Weights of a small GPT-style language model, trained from scratch on English Wikipedia.
Size: MLP 1024 squared ReLU, 12.5M parameters.
Architecture: rotary positions, no biases in attention or MLP, embeddings untied during training, normalized queries and keys, local attention windows, value residuals, hashed n-gram embeddings, an embedding shortcut, learned residual scales, skips across layers.
Training: 229M tokens, 6977 steps.
Each number is 128 + 32 x the weight over its row's rms, rounded and kept within 0 to 255. Layers, rows and columns count from 0. The size above them is the row's rms in percent of the matrix's.

# layer 6 attention output (transposed), 256x256, rms 0.0415, rows 33-38, columns 128-255
size [ 90 101  94  82 101  88]
[[ 99 148  75 193 136 150 152 182 102 129 163 161 104  81  92 133 121 157 144 150 109 136 157  75 120 130 165 115 170 110 102  94 150 103 101 114 134 119 146 119 115 149  46  73  93 194 174  80 154 118 148 164 113  74 128  79 110  91 125 161 142 120 174 149 194 143 152 150 119 153 139  79 158  82 119 157 162  87  93 116 168 110 148 113 124 168 108 145 151 145 109 114 133 172 133 108 132 186 156 112 215 150 169 113 111 148 124 160 118 125 118 124 118 181 112 120  99 119 130 124 128 129  93  71  87 104 133 156]
 [194 119 139  40 123 171  86 144 197 148 123  79 167 152 109  21 155  97  83 101 160 140 117 138  99 171 108 102  90 144 144 181  88  39 115 124 130 153 119 140 168  75 132 145  96 100 115 146  65 128 183  92 143 143 144 134 100 102 106 149 117 132 122  83 142 166 120 168 160  41 127  82  90 192 103 143 179 122 164  89 114 155 178 167 105 131 129 103 125 126  68 199 142 118 130 160 132  83 153 144  80 113 116 105 120 121  99  73 156 145 115 134 129 137  95 118 114 141 115 111 163 127 159 103 181 165 109 146]
 [ 70 103 125 133 133 115 191 110  80 106 107 145 116 137  61 104 125 142 112 177 157 170 120 172  99 175 129 130 110 153 141 125  72 129  50 150 191 129 123 120 107 163 141 131 118 116 126 125 105 154  72 142  94 127 166 129 184 183 124 158 114 155 183 145  97 121 131 135 127 146 149  43 136 130 174 106 162 131 130  86 151 201 191 108 186 165 178  94 133  99 130 105 141 115 145 139 161 177 171  73 110 187 151 117  76 130  72 197 104 129  75 186 125 184 152 102  89 133  84  92 106  61 118 155 122 113  84 160]
 [108 111 115 107 152 114 147  96 123 104  85 115  87 143  54 165 161  94 204 144 175 147  85  79  73 122 128  78 191 169 116 167 156  64  54 137 130  81 197 121 144 120 115  95  76 179 150  98 135 133 163 112 163 106 141 108 192 150 147 116 190 132 120  99 130 186 112 122 164 163 140 132 109 122 147 142 165 150 123 143 142 142 164 164  34 101 107 108 161  26  96 139 157 142 135 162 142 160 153 142 132 166 143 123 156  99 125 154  73 158 120 158  77 174 122 124  97 106  90 139 165 123 139 122 180  83 106 100]
 [109 107 123 154  75 165 188 120  95  97 111 102 154 157 131 150 153 102 153 120 156 171 153 161 147 174 107 193 127 179 156  98 158 193  80 171 121 120 113 146 113 143 162 151 180 159 108 180 159  67  70 113  94 126 130 131  90 154  64  87 102 182 126 195 170  78 151  74 106 191 117 188 139 134 184 109 128 133 144 163 106 166 124  75 186 126 113 100  67 193 136 147 106  68 138 163  83 124 121  90 136 123 142 137 117 109  89 126 147 152 125 158 174 122 106 168  90 125 133 136  83 133 197 167 110 116 119 148]
 [176 173 134 148 112  95  84 136 140 118 106 167 130 140 161 106 104 140  86 123 138 169 113 103 172 154  91 169 120 140  76 157 132 146 115 108 130 186  99  84 121 149 121  67  78 158 114 107 164  99  77 110 112 159 154 175 142 205 134 128 107 131 103 149  83 131 167  83 119  92 191  76  93 132 140 162 135 109 134  80 123  92 166  53 177 124 149 141 125 189 134 111 130 102 146  78 135 161 149 121 138 120 140 125  71 100 104 190 134 191 205 222 163  69 134 105  72 131 131 124  72 122 111 149 109 123 122 132]]
# layer 6 attention value, 256x256, rms 0.0407, rows 34-38, columns 128-255
size [ 99 101  84 103 100]
[[138 138  76 251 125 113 107 126 155 128 152 105 151 186 123 140 123 117 173 151 195 123 134  52 136  93 150 147 143 131  70  92 162 134 139 179  66  94 134 118 145 141 136 114 129 160 130 153 131 134 123 122  26 168 127 127  69 125 121 110  86  96 153 129  98  60 153 127 118 106 129  81 113 117  90 116 133 210 126 152 119 139 141 112 142 139 160 221 121 167 125 101 140 108 145  96  73 132 127  56 220 198 168 197 106 140 132 136 181 126 148 120 111 125 120  89 137 196  99 162 118 136 115 107 174 153 181 190]
 [110 126 134 132 143 110 104 211 116 116 131 127 109 152 169 166 236 127 105 136 125  91 119  90 149  82 133 129 132 113 100  90  92 138 148 127 142 155 115 161 115 195 120 152 135 134 115 122 140 157 144 178 198 100 137 110 150  86 123 172 148 114 135  73 100 155 133  87 116 113 139 161 123 119 104 101 110 127 145 141 161  92 147 166 122 141 111 178 123 117 112 148  77 104 109 165 119 111 117 245 137  46 131 111 198 131 181 126 185 158 136 115 109 128 155 117 128 147 146 134 136 176 177 131 114 116  61 154]
 [175 126  80 140 145 119  57  76 136 119 149 124 127  88 144 169 150 202 115 159 125  91  96 163 172  95 109 147 145 170 145  44 129 136 158  98 182  64 118 115 112 138 101 153 133 116 126 162 118 113 139 160 105 150 147 137 171  94 131 126 127  60 109 119 122 129 138 129 114  93  92 115 128 129  83 101 143 232 132 127 138  82 142 199 184 134 145 177 103 190 145 126 173 122 201 153  81 146 165  93 190 154 125 166 153 133 139 136 132 131 134 136 141 135 176 108 165 147 124  86  64 146 171 109 169  45 177 139]
 [168 134 156  45 128 135 131 147 101 159 119 130 107 168 116 172 108 145  98 118  75 100 119 155 156 108 137 133 189 103 139 141 126 162 150 124 138 119 116 131 146 112 112 123 145 109 186  82 110 195 147 163 163  85 158 158 160 110 110 125 133  77 163 100 116 142 181 188 145 128  86  89 140 147 125 126 121 111 115 133 172  83 125 100 208 190 127 170 165  80 126 149 197  94  61 119 167 113 136 121 158  82 117 109 132 108 132 148 138 140 148  69 201 138 134 137 148  87 163  91 124 141  59 146 107 140  39 129]
 [ 48 113 135 141 211 141 200  74  85 147 138 132 103 132 112 103 190 132 162 146 106 135 119 126 110 113 148 125 116 107 122 203 126 138 111 131 124  84 140 141 117 159 139 128 141 108  65 120  88 106 115 174 174 116 109  87  94  79 161 101 107 192 124 122  91 107  61 118 155 173 116 170 124 172 134 199  46  99 132 132 139 132 142 169  39 137 114  98 115  89 105 129 108 116 109 107 157  96 120 165  84  51  93 125 141 135  86 117 133 156 125 170  94 159 110 147 142  78 140 173 156 132 142 111 140 127  61 127]]